Weights of a small transformer language model.
Size: 11 layers, MLP 1536 GELU.
Each number is 128 + 32 x the weight over its row's rms, rounded and kept within 0 to 255. Layers, rows and columns count from 0. Numbers have three digits each. The size before them is the row's rms in percent of the matrix's.

# down: layer 3 MLP down (transposed), 1536x192, rms 0.126, rows 810-878, columns 0-95
# up: layer 3 MLP up, 1536x192, rms 0.146, rows 811-879, columns 0-95
down810 086:107146092118139091160098091121146128148045212115131090157167144113109124188141139114107085122136104101098121133099099111084063077152169146146164121097040132122149083131141090090057119175151083118178077192148178140157175144136134177087125087126142130084092124122120126152141129131113109153
up811 070:126101155183141193073150152151151128123097126136142086200131178155094161126137071090119174129107185124118151103126147190154115121112082105098114150120162151144114109110121119139119124136200088111094103156121110111140139162088142161127110178101126137165064095113129120144125129151105133103
down811 058:133125157138129121169119147114131075142182157098099109087141091123148106133171110059106114090196134074096116124104177136158094133172164100135125105127101085124101179192138105143140166155131171106165150141071182155132117135184138104120125116157097149132133168110085139126147194158178111115
up812 090:107124154079148105175076163074093098092187124110147108121140156170111182123080101134141138094139195123123133154168136122160106071083063168129081164059128167133116077153129153127176154155152111107093117178135107127191092177182102194181099130162080119104111085097118106154122074151086104149
down812 083:143090131139113136110105094111177172150130138078122117124084140149182120065197153160120086147158147080148114071120066155194156155163127154153110201150079122152105113121144091074125129127104157164158190120167173131122179122140159140138130151155149133164137179070175134130137100128072121132
up813 085:144168192147113112078150146139073138094084111149149078137129155162083137155076125175109208160191112181140163177114142190170126157123073110163106095174173131121103160112070108104144125211144100097106094085132107123150106133123170150167081147116120082120099112104095107119152117176146134029
down813 113:171161113155139076113148142076120156086126116190153120120138192110158184143034207121113152073121133164142131154098141092165157127164131138171080107140132128115160123212125151024134123153108115084080096046148134154102112113117139133168136124164164136149108074160081121126104132153136142134
up814 098:141169187110170158174083158121120098124113168156185124126105085097153147111108129178041090154072123162119106149120120135106194078126090128130158082115152148133164180165151092137123077127122103127131081140137149128179150152164142211186079122143140129149142153126101166136141105181137113083
down814 082:134117090146128110118153108174074175179168115117119090153107105168128138124107079085155081177132050138169139115077099140149154156096165087124185163110128158103098106123138093123122120193114114119140116147089127138135147166087100112026086123076087145090165159112143158095124098106169171102
up815 112:130141120091157171082114084095161150128081140140163107157118156110096084122140175122117193080136121068160133120070129115126118121106108127129124109158171088119140080156095129124125110092145127157112132135087197123099156149164116117095134122090071148145106090126123158091167061141115160096
down815 111:059167112057096141076073105101115148156177184143125112118111171151217111063168193127148120159108107154144102158124172132166167194146099114124119120085121126173087091160122116130128134088091149139118110144197175123080111202161117064107083141119123175127114121110135153092150157100113095147
up816 109:141175169094129144149121116101152137116059103150193075152125176110075124182162111123109174178165177106149104156157151151114033140161096093211145064131126123082114113135146091083151092173227108121109076141100178131128132126151115089113110106128125113125170149157088118145116148127086092180
down816 104:176101086131110081179179142097070164099161189109139108113134153090117124083161118080125161126143130123122119145134097173119121128117177126094068075163213143108080127119138114117151086092117153043157148142132174150102165126139151162114093120123125109072134180170148084098104056068079136153
up817 103:128162152089141143104194077135181151106188135175147077136190130107134129138125085128085153087155201099100114137143189097141134119177096140076141157108145121082087056129145192103152174131119104141136089158132072138173149114178127133125122154151147175137103133120123189078147148174181149112
down817 098:187160098154148148156089089142083139188122076106125139156123192083230073078167130111141090173151114119153108189162192111116119116092076168089128026118170134141098128122100110077103126131091090134133178146096132131109111114146109104170151136136065094147093133133091115130119073070155123092
up818 097:172121137082146137117136119080162057104161158132101134158118121124097140148147107176118135093099165156084114125100169117154158147114081096146138112143119059092135088246132153114156122177179146121025119089183097128081136121154156139087139136115130104124130105143139098136100053080100107118
down818 095:176113164172065141172126136152148132116107160129124126113084111152216074120167118179096161156075153177118128136147102070099148095080102130106085123165109207139106209166124147175097140149115174111146176173127091144101148131107172166161045133118099070204178097149153177118151111117173153158
up819 111:175105091130123156103158142143129145123103153110126148143113102142079080110123131131103110098128132138049109131149164176180163094147097131136107137139216114173119080139087215159191155204103132108123146106099102129187196172129133165163114118154140110129080098162141082146156166173120125107
down819 112:123153163087205085088156083112148152166111118154091169087133091052143156126168108127114139091073232081115058137105106139097169130164129186112064114148082133185110083134125112148156060093146104193092221147147173108115124102116176150115109196141138131101142069146140139165172123165165130116
up820 091:125148151107150081111109109152103139121131156136121131156128211139124134128121121125084125169128114134072108152153121125198099121123101143093100095087154162082099122104122115120116107169148160127089086112140062137186152186152095255119111133138125093136084106127155139144146148147090143069
down820 089:149104165081141077084133109142141108127087167106145110116143189093156144134102086120079176101144132134153098130106180112115154075170129108091133107069133072109123129126134143217134121047141144135116105165148099142111132191160133136139105189155121094135118149184136187168135186112143092169
up821 113:122108107122109124146153169087127114141120143161122100142165141073109137171118090117093106154068166084121107129111190123188152102107018186197131105136133124083123069142113191143102106117128133141119195131155160114129116145141106232099111149134106137156131131112208175118134122160161170137
down821 114:089156126186106123092093110144124146135155134129106093149075119091117104074168120133140140242159120124105105128121131142070091182136176141092126109116192150195095107131134118142164094169115133067156090112179140132101104109075110057166131112117080137154114180105190153121100074168139123120
up822 090:168139175166108140179163155141144135092172150187135134162165105143122132147102042111140131083125139114159118182098101113170151164134086153105091153067128130058085085112130136162128131127115107167069083112185133118154164111137087136162083165141137138157062114080199188126137130138125141090
down822 111:143147169118127133101152173138136140149121130160117155150142166053147153141103061186122119124062135112115085145176153165146110142103125088128082090118142131107076134100114148132074084114113151082150082121190157088101135174090126193117069150126112105143049152074117147108141139134160137092
up823 085:158151102177122160096076101068196140127100120115107079107141163083082190126150127099057128140106181093124185119090151114225125137082117136132169114125140131100135102115105147073133056181197160099120110138183136120113063173178153145131131163138065181107112093104148117132101133141083115131
down823 075:117143085134108091165104104112094146133143164118134147145173142122171147108165118135135113169154096128134174101133142126045111155125183136151101155144072100164148193146137139119098142095103121115149150088038091149150162052123137099130135145112172034199186189128097093134188108094152121154
up824 096:151120126158113108154130128199139117125092175095158147123143173162134137099125127098164140154178191081128133102115132159114169115088071122142151054130164121113103100099095131133116152155112101127134161126149201123123147096169110115091127147152060137119138129205210090112182101157095119140
down824 090:110113175107121175125190083137091189126163110167110138078133137134116115091087165102105178058084085117114118138122093141113116093134193114187181133143143114175166126115110156117113175095136098129054133145111162114127087158138104107152073176118106126186144128145108160114106155134095142114
up825 105:117161081091153177104103144160164125110170125136144021130167135162090116096142067127091113128159170136109132147122207103175105118126132142091181165144199119132106075125082184102172141148164114157098117082153068132175118126143159155081158140192093145075134169107165167102116148175153192095
down825 113:125097072091146152158082107114115153099156101136158116184115110174097129114094060089043123147112119136126110071101113155070093116098160041156150076176105091111120154115115139157144158150211111122091088134104152140143149165126072054118129107135121136142161103127140098093123221111140170080
up826 096:165131183091131129111112095150153146147131059107101105115108156116071153073144105119153156144129188120119133180065126160122138112147122120133168118132196156103119099085066162125160139148124144113147135128165133127225172168168134160166121118157041152114136098144094156149168129149070116120
down826 081:173109110169152090122089120104150112079161126107155178102213121054121113172189153180160125135101085184151109104111170168166084145139144145136076097169086157142097142177163078119146115066123129134126143115103129130070115036153122087114157142146156080084121170065198094100089119156123111130
up827 089:098182165102125113099176108112151137085160128111135104103134114174150134188085122147092176104139149110116118159144190090179061120157103143136098184114163173147109092145131178074180102118146073154120060141144083132183111145163134162128121128123135107138108117118184217164106088158130160130
down827 089:167141167092160122063104104165163088158176119141174146176116055020094096172185086121169124134108119153109118208094135146067100098124084141052144137054127145120139137111134114142184142154106139147158043113134138130116159100150137132120092074133116216066161118111101182111119100105183158140
up828 088:145137130156127140054123119089193131136122124127116147108127140039089151131126146068113134155134166084146108143114118129173137197133156151122066070071153136136143105076174119089186109156114079147171140109201114113099076096131104136122054126111099162085126154146155151136108119194098177114
down828 091:136138089086145159182180162147055141072089139091104104095150145211104100138152071113147114087166096182084154096146112104081158141097114136186181154133119118116104172134104153184082120059150137153057106122112131134126099185115151084129177132126136144187156116106151110136131171097181134156
up829 094:175093158154130133142089139165188139129084119129201111126105185145146107066152129111104143110138191031103083102141089125115105139138092134151132127155143123141090129135151148194139079152140154108133161115156174125115147125120102126174054197121135188144166118179100113161178099144074128133
down829 076:094149142153125168133135128143163159093161156123122119108069138066139113106149169086091091152098058078075149098111177127129116186124138103138099121132194149221132106142163136124127149142119079126057128140102144125122164187114153196182139125145141089184148091128159132115083188076113142147
up830 087:145128196093129102103078069133121096071095161108169116165132159097099150096091023151134163135151161113171142146116127134139090148112074118160148063120138122148132106119070104102078115157192121148114114175145137128134157121129123123111087146099121119161100149110143156107211100139130113072
down830 111:089137148134139181137124118146129201117127182107153116087066122089147107129069128183152099156115117094187098133107104155142151140087152149126157176146122157101125134103113111128109183110128090122155126139121104145103151113129149122140168142139206104155100119097206093085150184100200118096
up831 094:105115123164113150167098110134109129118095089110125059120120196137055130133092065086172141131092152120077107102107174162163099157132078136111163140143134145107166088163069158124113141164128152104083116170134075116194119154152153151159148162141082162144097111125181100091156116091121111116
down831 088:121112135101160150123047159150126110122109136113184122124143143071085155180131074134126115149112133133121130226158140118143136172142131075157135080113204154080120137190117127129152120155121156110126128102152114099143068141134116161149139076145095074111140161071142108081173155126102120059
up832 102:156064129160067154083121158149134117111096119130146031150100163087094105136137183050115127093192088104117113145091161211178152138084089117116114167109152159113102113176099185154221155131143116072123089129160147103110099112128099155188121165125157132121103097080220123136082110178090140152
down832 100:131126126125125114064143124162149103160117120135158105175100129058108152122147112116173141123173120170133098183106102153102187127093126151127100124183116149084063110131129112148150156158135138136082138129148129123086097051104158042135127154128113150104160124106166126119118123077099123173
up833 083:128078135121133152106168108142120178095081139115116109192146134097074160096121147076092112122120133090087106132112145149130145128095109163107151061122181106088126053096114155178098162124085123158102111134119161121123169138122132151106087169122121112145140111130178132143146071090130076140
down833 091:151052162155073141129083094132136105105139062121099111102162197139098124137110097080157133124164136116074112152105191140160133093126091104116199093125205175178145166152092115110128204170096148104127121120155140158140156182167173143144118125128114134120090071117116143104114117141126164138
up834 105:173147142133118126142154132106140149116115122185125088180159188049123168077094109083080167058162145124109155162091184090146109118058068163139150159066133165083126107129127130184160113150097123158076090147108137141164141147187161135161083190166079124068120146093121139130163046152114132107
down834 097:104128104066177104168143124080137129138130132136136157149140178091174107130039109151148111202103167109156102131103189098134086175116166146148121150118131123124186101156153131179169166149088139143095157120181132171107134163176163165133156078152120098113129102156150107059164151105141137140
up835 121:177205111149156152120151198163154136116121153132115124149117218111123086176113067136141158105190147124133161114158160135143126106167113071155145080156175110141150123148151144144064064139127126168113143144143096123188136092174112147147117196098169199101079132132107164164101128112097165153
down835 137:139119124092143079182174060093125095160169117101146071140116138119134131170128141066086081143093128149184161109142124109130119067110077133105120093025130130165137134074114117129206139142147089092152114113142088139134096118134136117083107102172095090106148116129096101118125073150055134083
up836 100:144067167112176140106182117139119133163133123160145107168143117095066153106155106119090176101108122140095108192113106134145133106159124124072094105093167161135113097087055171161158175125178067134131104145128148116198161148152103210165071121161065146097133101095128109144161116193128087105
down836 105:194045147099119127162144179100118134115147182117084180171144131060070130110141122114098103107116179136141121155174158190161139196143072082121121140074155088114139084111122104134144118088155157110163121126136070087131164120115123131143145067136073089156122110119080114139098072178158098119
up837 089:097055142125156181141104153106116131122148132142116063166123146066154164114136070098119143121100111051110100125149101142179091101113057102065089122109124170143182069132131155118091075127203115120094109145202112130143099139127111164158097172098060142116092087089106162065133105122092106121
down837 080:152141136194131100134119136153108132098151142125131120075152121061140177129040126169134122107197114101104048150095127128129101108153140110094131087204142075177133134143169110089136088126080107096115112095119135133083114133127086149193126148118128173103143132152079133165199057156120154083
up838 094:152176181172127088148189095135156146081123119148121117179156124107100162126154095170076156104178168096192115127113155134141116133111117157131169125123120079061110053114126156100157083145130130108113178116200096118149144093100150166162150164128101148127066098121196154113157168111114138125
down838 112:149099102138176129117157114126187143113110132171094129082173166063135138145133147170068134114110126074144116140092155072127112066085134138143075082133123077166137119095119160122118088159176142132160163132122146100139139171128142177105138124168128160143107115046134204068172111074149128221
up839 105:093170100126129091123186171148148148109130135147112157129136182133098110139126047162185117115105183128143082124117200120151112176144075125117140153083196117122153122119162119043146102130175090131127107150162111119195117125189134134132133156099092144109112070176165145088145144104127131082
down839 094:147094171116161051122166102151125146129094052133135092120100144144153116133099164132118149125161106134086135142161121066172150102168129170123152104094122157142131166124174131149114128129085173150078150065157122137149155181105135163141159099093122153128124105128084116094113205152109104112
up840 122:082102117078172123135170184137121121089174153136138102126108200088070139162115111150080105097087163089118081135108163135185123123133033138161185114146137136106139093145157139117153125181121159124112117145167143111196097174151104175145070125083163134149121077167165152107143122148158133079
down840 116:108174159136170118118107157078125114093154080141120121126145109122186149135116139151154132109144069201165129097167134122075150127166205120160079144076115146134130113138162125138144089117131122097138129196134093129190139109154127150153071163166075108160071116084102101154120124111083091061
up841 103:144089133146146131163091126114118155116131156131150151139086140142110110116104124154114074133091123072152134150091196124154089113138091155138114117096179100164203152170079123079093121121181115124107112140136123112170117179105168121164113151104140166145120059163163128078125164125159174120
down841 092:159086073087145104112161135119121116107122118128112150136184132142145123132130143163086103150118121126101141154116140160097156085122161135142119183118180139150095161159152129084124120158095116138112165117043106137179108124158193132146163139106110115078115067108186088173105150128179088161
up842 092:135153204083166101073157167087135134091094127104146148152135199147115179101109135113115085078173153142146160118152153123159090167073111106145109139079162133162136125087094146130148144180163180145060096137110116119111068165161077099120145138157101094172130124197167079105161168122119123069
down842 076:044147117107077151161134159140112118155126173119122148130197158225167133127084128129095130093200133100123153137114118151139144119108140131137177116126096219134098080067148147118123139114086134153122131117156134142142124110136166099055122105145174129107099168103121169101158165117123112112
up843 117:167160157140166171141113174162138148140123105101086171150081118147100085064116127087091211181165154121122041158069188176132180124115114147140149059146142082087100086119072118177162136164102101141103130138121118135125161091111094126151141130101132103114138129126128087168143086145113123099
down843 124:163129099152138171046131127106091233084109120150126088150118151106111101132123128077087111164161123098115107115131123156155137187149108127184168134160165100141127135139102107076146120120149145174134182107150131137126157109116145148147174123101136084109127161114167136137095147163124171159
up844 078:126121115119178121118150117126111170116120091122132131189132178151136196197085113153116138133119122108106113152124115135208100118154084129097110115023201109114119077095080193148095148121138058104109154170144108138163130142111171188130124150206118121122076132104142122099129132110145127157
down844 061:126176186215158192046086131105115153125089169122066170080154214170136177123145109159121144130127166056125096140141110146156091144128090132131116141130206108104072131154083189131087185128105081058101139159155115090110166101123129127154124158161134131123108142136098085162177131119135150132
up845 104:106159135129152159066161117147176154081140097137151144137191159122158102119118124119145174126167161078078132119116132105121104134152109077056096144108159107071120091106125156127160042124142139130084050144162131134095109116075119086138135147091116172126113141141210135110187134120172194066
down845 094:100072125036098152083116157136159092051128147147145163085176113113118076067134176179121025129136110117060153194173114141095189133105118099130126120111080109171112158144131113116116106087113076129119094136172122140130118160129073182165132150112145111140156124120099157112144129151120135199
up846 095:107036119149101181133139151118110117066103095158112091143152197137082134126086109091083108111124114092092116126146189124189088094154054146134145122162126131128134100108141190166107124153199127058092131106136126124155157153161141155120078183157163085146140100093147127140107117113135096179
down846 103:090087143155191163075150118107137105142090052120140086130134191072117123083107080115151126168092180106102081169131178116195095129167104156185155072108117169113122136076089113162094108149149116105133101098158121118168093165176145127140058123142097176152134140072118135099110123189126152107
up847 067:174093102181134225087146110119128141163044116168118116203139160098101177131147113081086185111141163143154144156079146118172136097133088135135131119073106075106093108126102127129181121115131131097090171126089127144162164132150175107100070143156130108118137119084157115138118114160099128131
down847 061:106128131199193172076145153114176118128070151154137153075106131192106097118154174140132146153182168199144114171175102165154085107153110152099184095162133132141145102157086122123168170172085140154124070182121076096146138137163185144129110114145102113118127176100120107095087111164138105119
up848 113:172153064179147216138137187161122161173085035136126112129146144137081095054120122122094086168133100129041102145114091125133104105111137128133128097148194102151101124162126134173147080171108081147073183140119166128162130132156124137101070169139142088147129138074111117149095121083124134098
down848 100:134170142123123061093156124149099148086138166137072119135179081140087117140126186129161190111115176024164138096154103159194102119143127137162070141146086143117165156109137156092102133168153148135134127164107097134137084095095205121117168126130117073116158130128093126078149129158095092162
up849 091:222077121155161102098147130137130135153094166135136151172156145108078125119127092055123144093087171170133084098129130164154175147109078132084137121149108099105149114136169144092144144155131148101110186074160119117131159124124109163146130156139124130111121127133164106118115180128138060063
down849 099:096106156118125093159150088148141129115144179101132147114159134183141152171177139127092156131173155194203086148123126141131160122162162135135176051156060056066152138159136083155177123118151082144099155088133200134114193124079124120054142143084089177098155084151101164151155182148152128110
up850 093:120124122185103194160129087161129170115082083127143079174125148104099127123100137102127154122166145140071173137129119128137120145113119122071133090141124052122116106171076153162106183114099134106083130118150116122126162147120105132103087175115164120122140147179141156133190111109122123107
down850 115:167147132169219158121090107123143139108131017129160126135142118153136082116097153086110110177136143132057137159154127136165101172136106102104120094187183037158094116152123199072101179191138107086093166184129131127163127161126155120162068125116102047116084108118059123094149124114127152083
up851 097:171188177124126098128157173172123162092136130150166106149108170118085123088177114095156170108099113097152140064113090140102132177113125092081128147144118098102134105117132109119092068132125125153071109145143113130156112081103132103086166146122160122172115149095139110083139142083126108071
down851 089:127056051120103117095070114104169135062110143099085075103112096113196157096106152187124169143082106102102118138158135143135151116152063142202126128163086123073133195088153123140158081083104131103153096128098136117148123135117109160175065151087103165109084124114154153128100147128141147079
up852 108:184162163136170161136124163150133161169137088164117148165157197101126109115103102109150110160181175135131172097145125144118084104124137120092159111133162119130125122082124078081081070185183148114105083156117135136165085147124150139138131186159165090151107153098136105136105135111087139095
down852 099:154103064134111139098151112095112120076142152147127134147109048189084119204245106196135117123122126178136170092158146116124133114123138129112165173133108108142120098151082136102091150139101124129125148087143111120162105136151157139159101182160157101131141101106172099161183160102128086135
up853 094:192154104136155182107119118140085105162147089126126128152159141111095156059155118087156179135159162153091135173078134104116108024115134154157092106091202137123097076126108144134174102183162097152138139151105163112193119162197117165116154143153079133075081160106118131157109169161108155143
down853 091:141126163116126160117084121128073132114112113101105146157195097143193126116106125151072122053126135045123135208087141095087151126126168140104118106142118124117082160111148119148074074099116090116124136123080105120163127071128084131121159120115133109181094112096120126130129139146151134108
up854 117:206077112082152167061168126149148119166116135139110153142143119140065103070081090119075093077109108129124143143127136142158163123132129106151090121153207084131107113131141128105149155165135137110132154096119090119165175149158118160162137129172146117058077122124148063138130129158129150120
down854 117:091138111129086104099151073125184141134068153110112148103161117118086156103139096139180148103087151136078134143129147154141113122137141126081127184120121158105191135133151164097138072115095117146183134127178155119120148156154126174078200171132152176114097180147097137142125067100070073132
up855 084:195080113150122211070140138138132168130089115152127162179118177116116142149106122120089122102157101123135054103112156128187065187137091147141134108140148091142110075148123157089102163123178149078119094091112108136140168130154164173141110109138136084135135046129190098175180107182126127101
down855 090:145139140166102132095169084086168175166136163055119065085109131074109109111132157130058095145120182135142103176111124145147091226142106115141106091088142086131108052142109117160156086114140098088136112154143034114120146103154108125123130214109119116147127113080126083117148069166161097171
up856 104:185117160100092092083136119134145196120116165137080124128117123144131110106094149113070171167068135058162113090105186123114182135154132112106093079118089144111158115146128091193079106148173141095130053151147126120151102082080159127173148198127145125118082162120144158131124135084123093137
down856 104:139123159108093158123105101087112173161170127129079159109133115113150133118121092177169119086157149190118144183115080187165149136137146138148143127130180157097091171202124153118092139151127122140140136131076093119169071086194156143080106121135137145133109114166060126126130184117117087161
up857 087:125076096119104121133176144076130203116093115138123105124121149148155154133115133090086113103121115084094126127092138142218070122100070144128133144125128111135191048164115138176124135184153146083069109146145143126147147129114215133130119164159114103156137103086153098109120155075101120129
down857 090:104082097151159130110150182148089148155068141103147117130082177123132165105133122093138140154106181084098113148157141140153098166140110153150140079085098116125110091166073107145061124098173168078149136157139126070152124145154153133130110158133094147142132132091098093070147152123117087149
up858 111:153104140146070170162123106097114086102101134142112182140205113135086079095100135151119164144137124110114062153107115139107112131148127134103076117131107116180128102149147129138148136144130125121067059112104089124150145153142105149162102120105145094185083140130154138161129082110111172072
down858 103:093089060111118124093147062160070153161077192132126114139140157137160133187114150151072092093111159041139098179153131131127117060079154146143033134121117127100142085092108168157166174144127119104110137124068135127149127097129130066051141130128141146092094028130117119132137107140122156144
up859 084:163136126144154140130118158129121129134136172149125121166118134160117109100104112082094135153121132066184086112106099160157119115160069135071126074147123097111114026162161153097089090144214063091124134116171167128148143111085107131121133155116120141152154083134154165168213089136097104126
down859 094:143100102131185115114095139159125120164137119121133085145125181179102133168128107119129134144145167100161108163172177133109129142089067102126178128115084090088155061115095130150063158136230155086126086184130096108097165078098113077115110134133116108160176102137175083115161095173122083131
up860 106:166089136138111151058177085151151127131106120136131131140168164088063151117156078090048141095107182058173081160115169131117122172119132163112178097157146105075128000114085187151071100147216089125129140123151158119155161135104110134187136122123098179146107127081172159082143121128108121145
down860 098:136147140127109111116137121142124204121164114088134110031151162140121085161171166171102092100116125100130093097084158063155104057187113172131106105136153081064087098137095156134138113160113143099095125090138146123123201134230130105069138079101138131071106142091114160151105144068146140106
up861 096:123087125127123170087118135100133133105125105136173022149126158097121179129153121116008171126125131116119124139131183127197099107106079136165128102118120100091098105129122125137127151138133138149084134126137134135150176185161169142122082179126169088103098097113100118115123141092173156154
down861 099:126102097242128161105139138119147132174101117083128088161111195061138109107113125087111137184109150079111077125148120147149115127093142146146156099099100078075130175094082080128153116169142106086136101096131157103117136137107136077133063174120105151126121186084112112106141133118148127193
up862 076:108160176132148084137076161156102162129159112141141079142114195154091090091137113149121151097130138073125125143115105162133056125074110158118167165110204107101146140099112127157112085225144129143119106128171135129130134100136114148160161181113127138100098109145145180168128088144157141098
down862 075:089120141098137140157160091168153127090110127142195117084145133087091130142074136146113183098109099105149122158122149160133113108145077106127120119146164088149106086143155111132136114193143067106100113133136110162111128168121150141158067145098077164073087090145140124155119105136147144146
up863 080:156106122162102129092120143177152160170064117130145098196121153092097106115101041084159127150120142123088114131138110171129121104111103079127128086175122139139121133084095129147110151135184154115097096133195105135134161159109124120193116143093058116143052117107129140141153158134120075096
down863 092:179128102115108105102113112089170157048104107127118147079140167122086150125097106129134127088148103099164084117120154083140153154095138126112151103138191135187135124131170147106152120172131092086177169082155162194134080149128147111135128110144157190097126130162108132091122100120130174095
up864 115:150157112121106137129155124117114116124091135154128091124136109114107135069117120170137108101118169095147134139121190124146148133121071102191170096133192131103118083172093192114132115162119135134070152125121209121152166207152114150125137137115093097181115102182183137170161113121151105124
down864 122:136158171145102099111163155121067096146117147151082134114157082122132119149168121173129149091080127105146121046143128117156082146143146136074061140122148187187128170085173098106110072143123143131137174142191148123109141124114114133100047077140178142212104091069115145145056140078078127105
up865 105:172196128064105109053218143140114161097138123160140137147144112149138065143146099153138100106109120102096157100128154112120122131086107118103129101166146075115103082182143159094125150177144134145017104102148128115131098104120129085099146102158118172121094135167157087105142100096141098119
down865 103:153192128135104110107118136151117042113148127117111138125133033135186122140136166121153092097147116108145151145107143165072092135152083118159155133171102158199098123100124135142143089124143163095247152046126072115135125190104169178187097155104142097126104161098102106127121092194148177141
up866 114:116136137177171187102139087093091191133141063113161106160150159123124116101109080085133105149143123129130164155117114115128054132103086127164145079154135108120131124114079159106107067176171087130112095142190154125125102125154103101116112143133120178162104130127171116107173135133110150111
down866 120:164086189099166130085082080120162148159160130147165169125148183102100131162132092143144071116175115106149124112130167162160096131133114165115112089083138113145070138119093133090159073156170117123210075154154099108054137160140038143133162088147124171171111144123197128169102103144153173084
up867 087:142125193120121160164126070160130137104118068113115086177137175137110132090138077103139189115149138169166095137130165127158078096174079154129080094112114102117085095123108108119112116141144132128104106127145152126134181093119098116153094149132099114114158084129120127129133068141068082069
down867 095:153106167164175140099144129125141148152095113108153152100124185083147085133084095108163146128143113122125094146158148140141079151200113122123106098105150073016110072139081119135144089113149133158161065157143140116104149106117076163116140156111104106123100083127154144144142065225079167095
up868 110:105124123160092132144106153103102173116135058128115099141082171148167130132177117121069152090152098140143132111092123118147056125089100110138115142075176118087136151137045141137154108121175115105119061087172129134089178069098138089090116161103116156133054088116134104172156141115088161108
down868 092:139115105160151114092144207088118138159119130089080125151131104133189127086063098097170149152133050124120202120125155141162101109166191135119091168229123151160070169091151118135132114125082135159146113127100116151079158108106105143164129057122095139066119158163183120173152117101137125103
up869 097:171124150152130137123143077167131183096094083124120075155167170176073108132124078108109187130181181129166104135141142142139115150104080130145132096121119097078072085106103098122123109163111168107079111153133122126172195120127125164097099169130143171141108108144161156098165163118119118142
down869 118:087106147133137120144099129143146100168116114096127093109102120120101097057070151159152163156121156094166108150158150132166097132095156143194023109147180130140150126058110111137093114134138123125116094147147142116125161121125155128096132130103119202097169122126147156124095076114132126189
up870 111:190179152149132147107064160132102179084181082145136168154102177151095105169154095069135181159140098147108110150066177143186098170110073127153162161171139091103099045170073126091108131189198064115109136162166100122157111125177116153083159151078187151114098112106150112090121085091093140113
down870 107:161162075144166161128162160122148237100081104181173114138106127153111122140135140154180131122127131065185080142120104147169082151108086152116129144098147090101153111167109137110065135147133121088162129086154088128160139120119155019085172092128084205149189102136154146102178161121133108119
up871 103:137119121118136103151127073107156157076179144133175127159112115132116163173072133113125074089156089106170124147111144114181189152053136155134113098105151065094153108112121132145157170160094133119077113146159124126124153111157139157092159124169083230113085099138179202080111159119116114083
down871 097:137093117077060127077153122149148122084129125117131110205084156116134126161124090144156124126143093107128113116150132092088123160071130133117117117164082140149073137112227097147157071131162161085099120093113116133091135051127123137124086132104133153125102136098168130183093093145076125126
up872 099:154079118106111125161156166138122144151134141136101109147164121137124155105102162093127152117195114098127117105088132154131134089146101157105107119086152108069091075080114160148120138096191108141044093136129178127150175105145118137092101125137139117160104080110147109127117122117140113148
down872 089:125096094082102118095103128104126127136066131115131179143110175175097067095186071141160122123071105090166179120166104098078134193097113126174120133093111151211124153130089161124128109156087068169175144134098107155154119123104203120139150176112122050089110112120144084110200143161101114127
up873 109:207125088166126163069137106147154155126064120177155126150143118104064123090147108145130132126110178136145107130107165155130116145149083116156131086119182114094124098132136167109118116148164131106082149131137166112133139147118108140101116141111106132151138148165179145108127160121148087094
down873 103:156073092072156107133082144133120121153135128157098045109122130160105118030112102136093154141115136129183095104117182167090149086087092105152092084143129150128103123112161178126146107186087103105104137142157137150110116152192148110161140134138129154103161112116104156122138137110176163130
up874 096:095107129130160107140135084101124153090145051147122130164165104141141158115121100103132154107126120141086019131106165189142077178192088153134107171134117120139106083092137180181164155097108114046048065128147099131124139133103160156128098152129131109146087129085121181105118095161137194042
down874 134:151177204144171116135161110165153127072133081134088150103168174073161138122128124123139106104133154108120125161179116137131143133168142143194129112143107066099119136134103106092042094082130188109105117117131087122160121125095155144148166141191091128096203169161070165155171128156137162175
up875 084:166122137156119145153104101121157177083107123145129127155158170147140177102152102082130132097195181115122130144060168150176083181112033140070132105139137091128148065126073123096144116174181139072110122179129131140155156126149136160132150128121087131143127135121173132145176102126067116130
down875 115:084053115146117123116118158144086134208057132103145067064102180169075157137217125086131172152120165117152139109105158196124111096130162124156148157080089108084148132170066094155102165106163143132132091149123148106102166114120120112104151124098114116155124146130134117126097130110107112123
up876 095:120128166120118146136131130099124147110131142149112110129123193115096142166089120112154093137136121068118119157088073153133126092114128102120148162059144169090193110084118131169124162175167080167094116130183161120116150079105147174142142148139079142149102081056174218062105136142153110127
down876 083:086134137112172137163131113121115100101094125105196102038132117092146107143101090131142152100118122146164110193169114123169101105102097106159108107180162122120100092162118136125157138165119100123102097129162182151162142166100109134144069126118089161071151077148119141134099162136153123118
up877 107:174094149124138111128129141140161153110148111200151113127147108093140082090120124118160164089105116068172106160105119143199069126160070106126111107114119077096136126150147111165083086154117139186109138117233201135140158173151148195123091135065126200143114126166116125194108149204147133088
down877 100:149118179178073143137137150120142121153114163116122124060100112064171142126128138118089153139105144139110156149144116166122135173114108171102103087114180181213123134135137108122094121154038169079138133165100139134130162117107183158213104090123130129080174169174134145110075085163139134132
up878 080:152123173153127118044180145171130121121084149130184095200096122126121101128080122154117235136121134130174154140139112202141101149095127103110114137107227101135117123083099136143130149179170120111118089119120152126129172140141153114124091161111113111132106151072104144169105121138145096096
down878 103:180177086128112095138131124112108126109139084143109133039153124167108145088124182138108185121139087106126171132114155092136097154144189163138134106123205168118117159119153138066121104153125110106167136066107184174122089123101151110102144068180115152166151118154102131177118132134185146157
up879 083:149071106116120122075157144129087132094095130131133113176102143079138159119144086047131126141116131115095121154075086162185060116095151122150116099077137094091172133099102103128107144108193136137110116118143159118112164133098197111118077119140076134208111132143176115095114162175127119084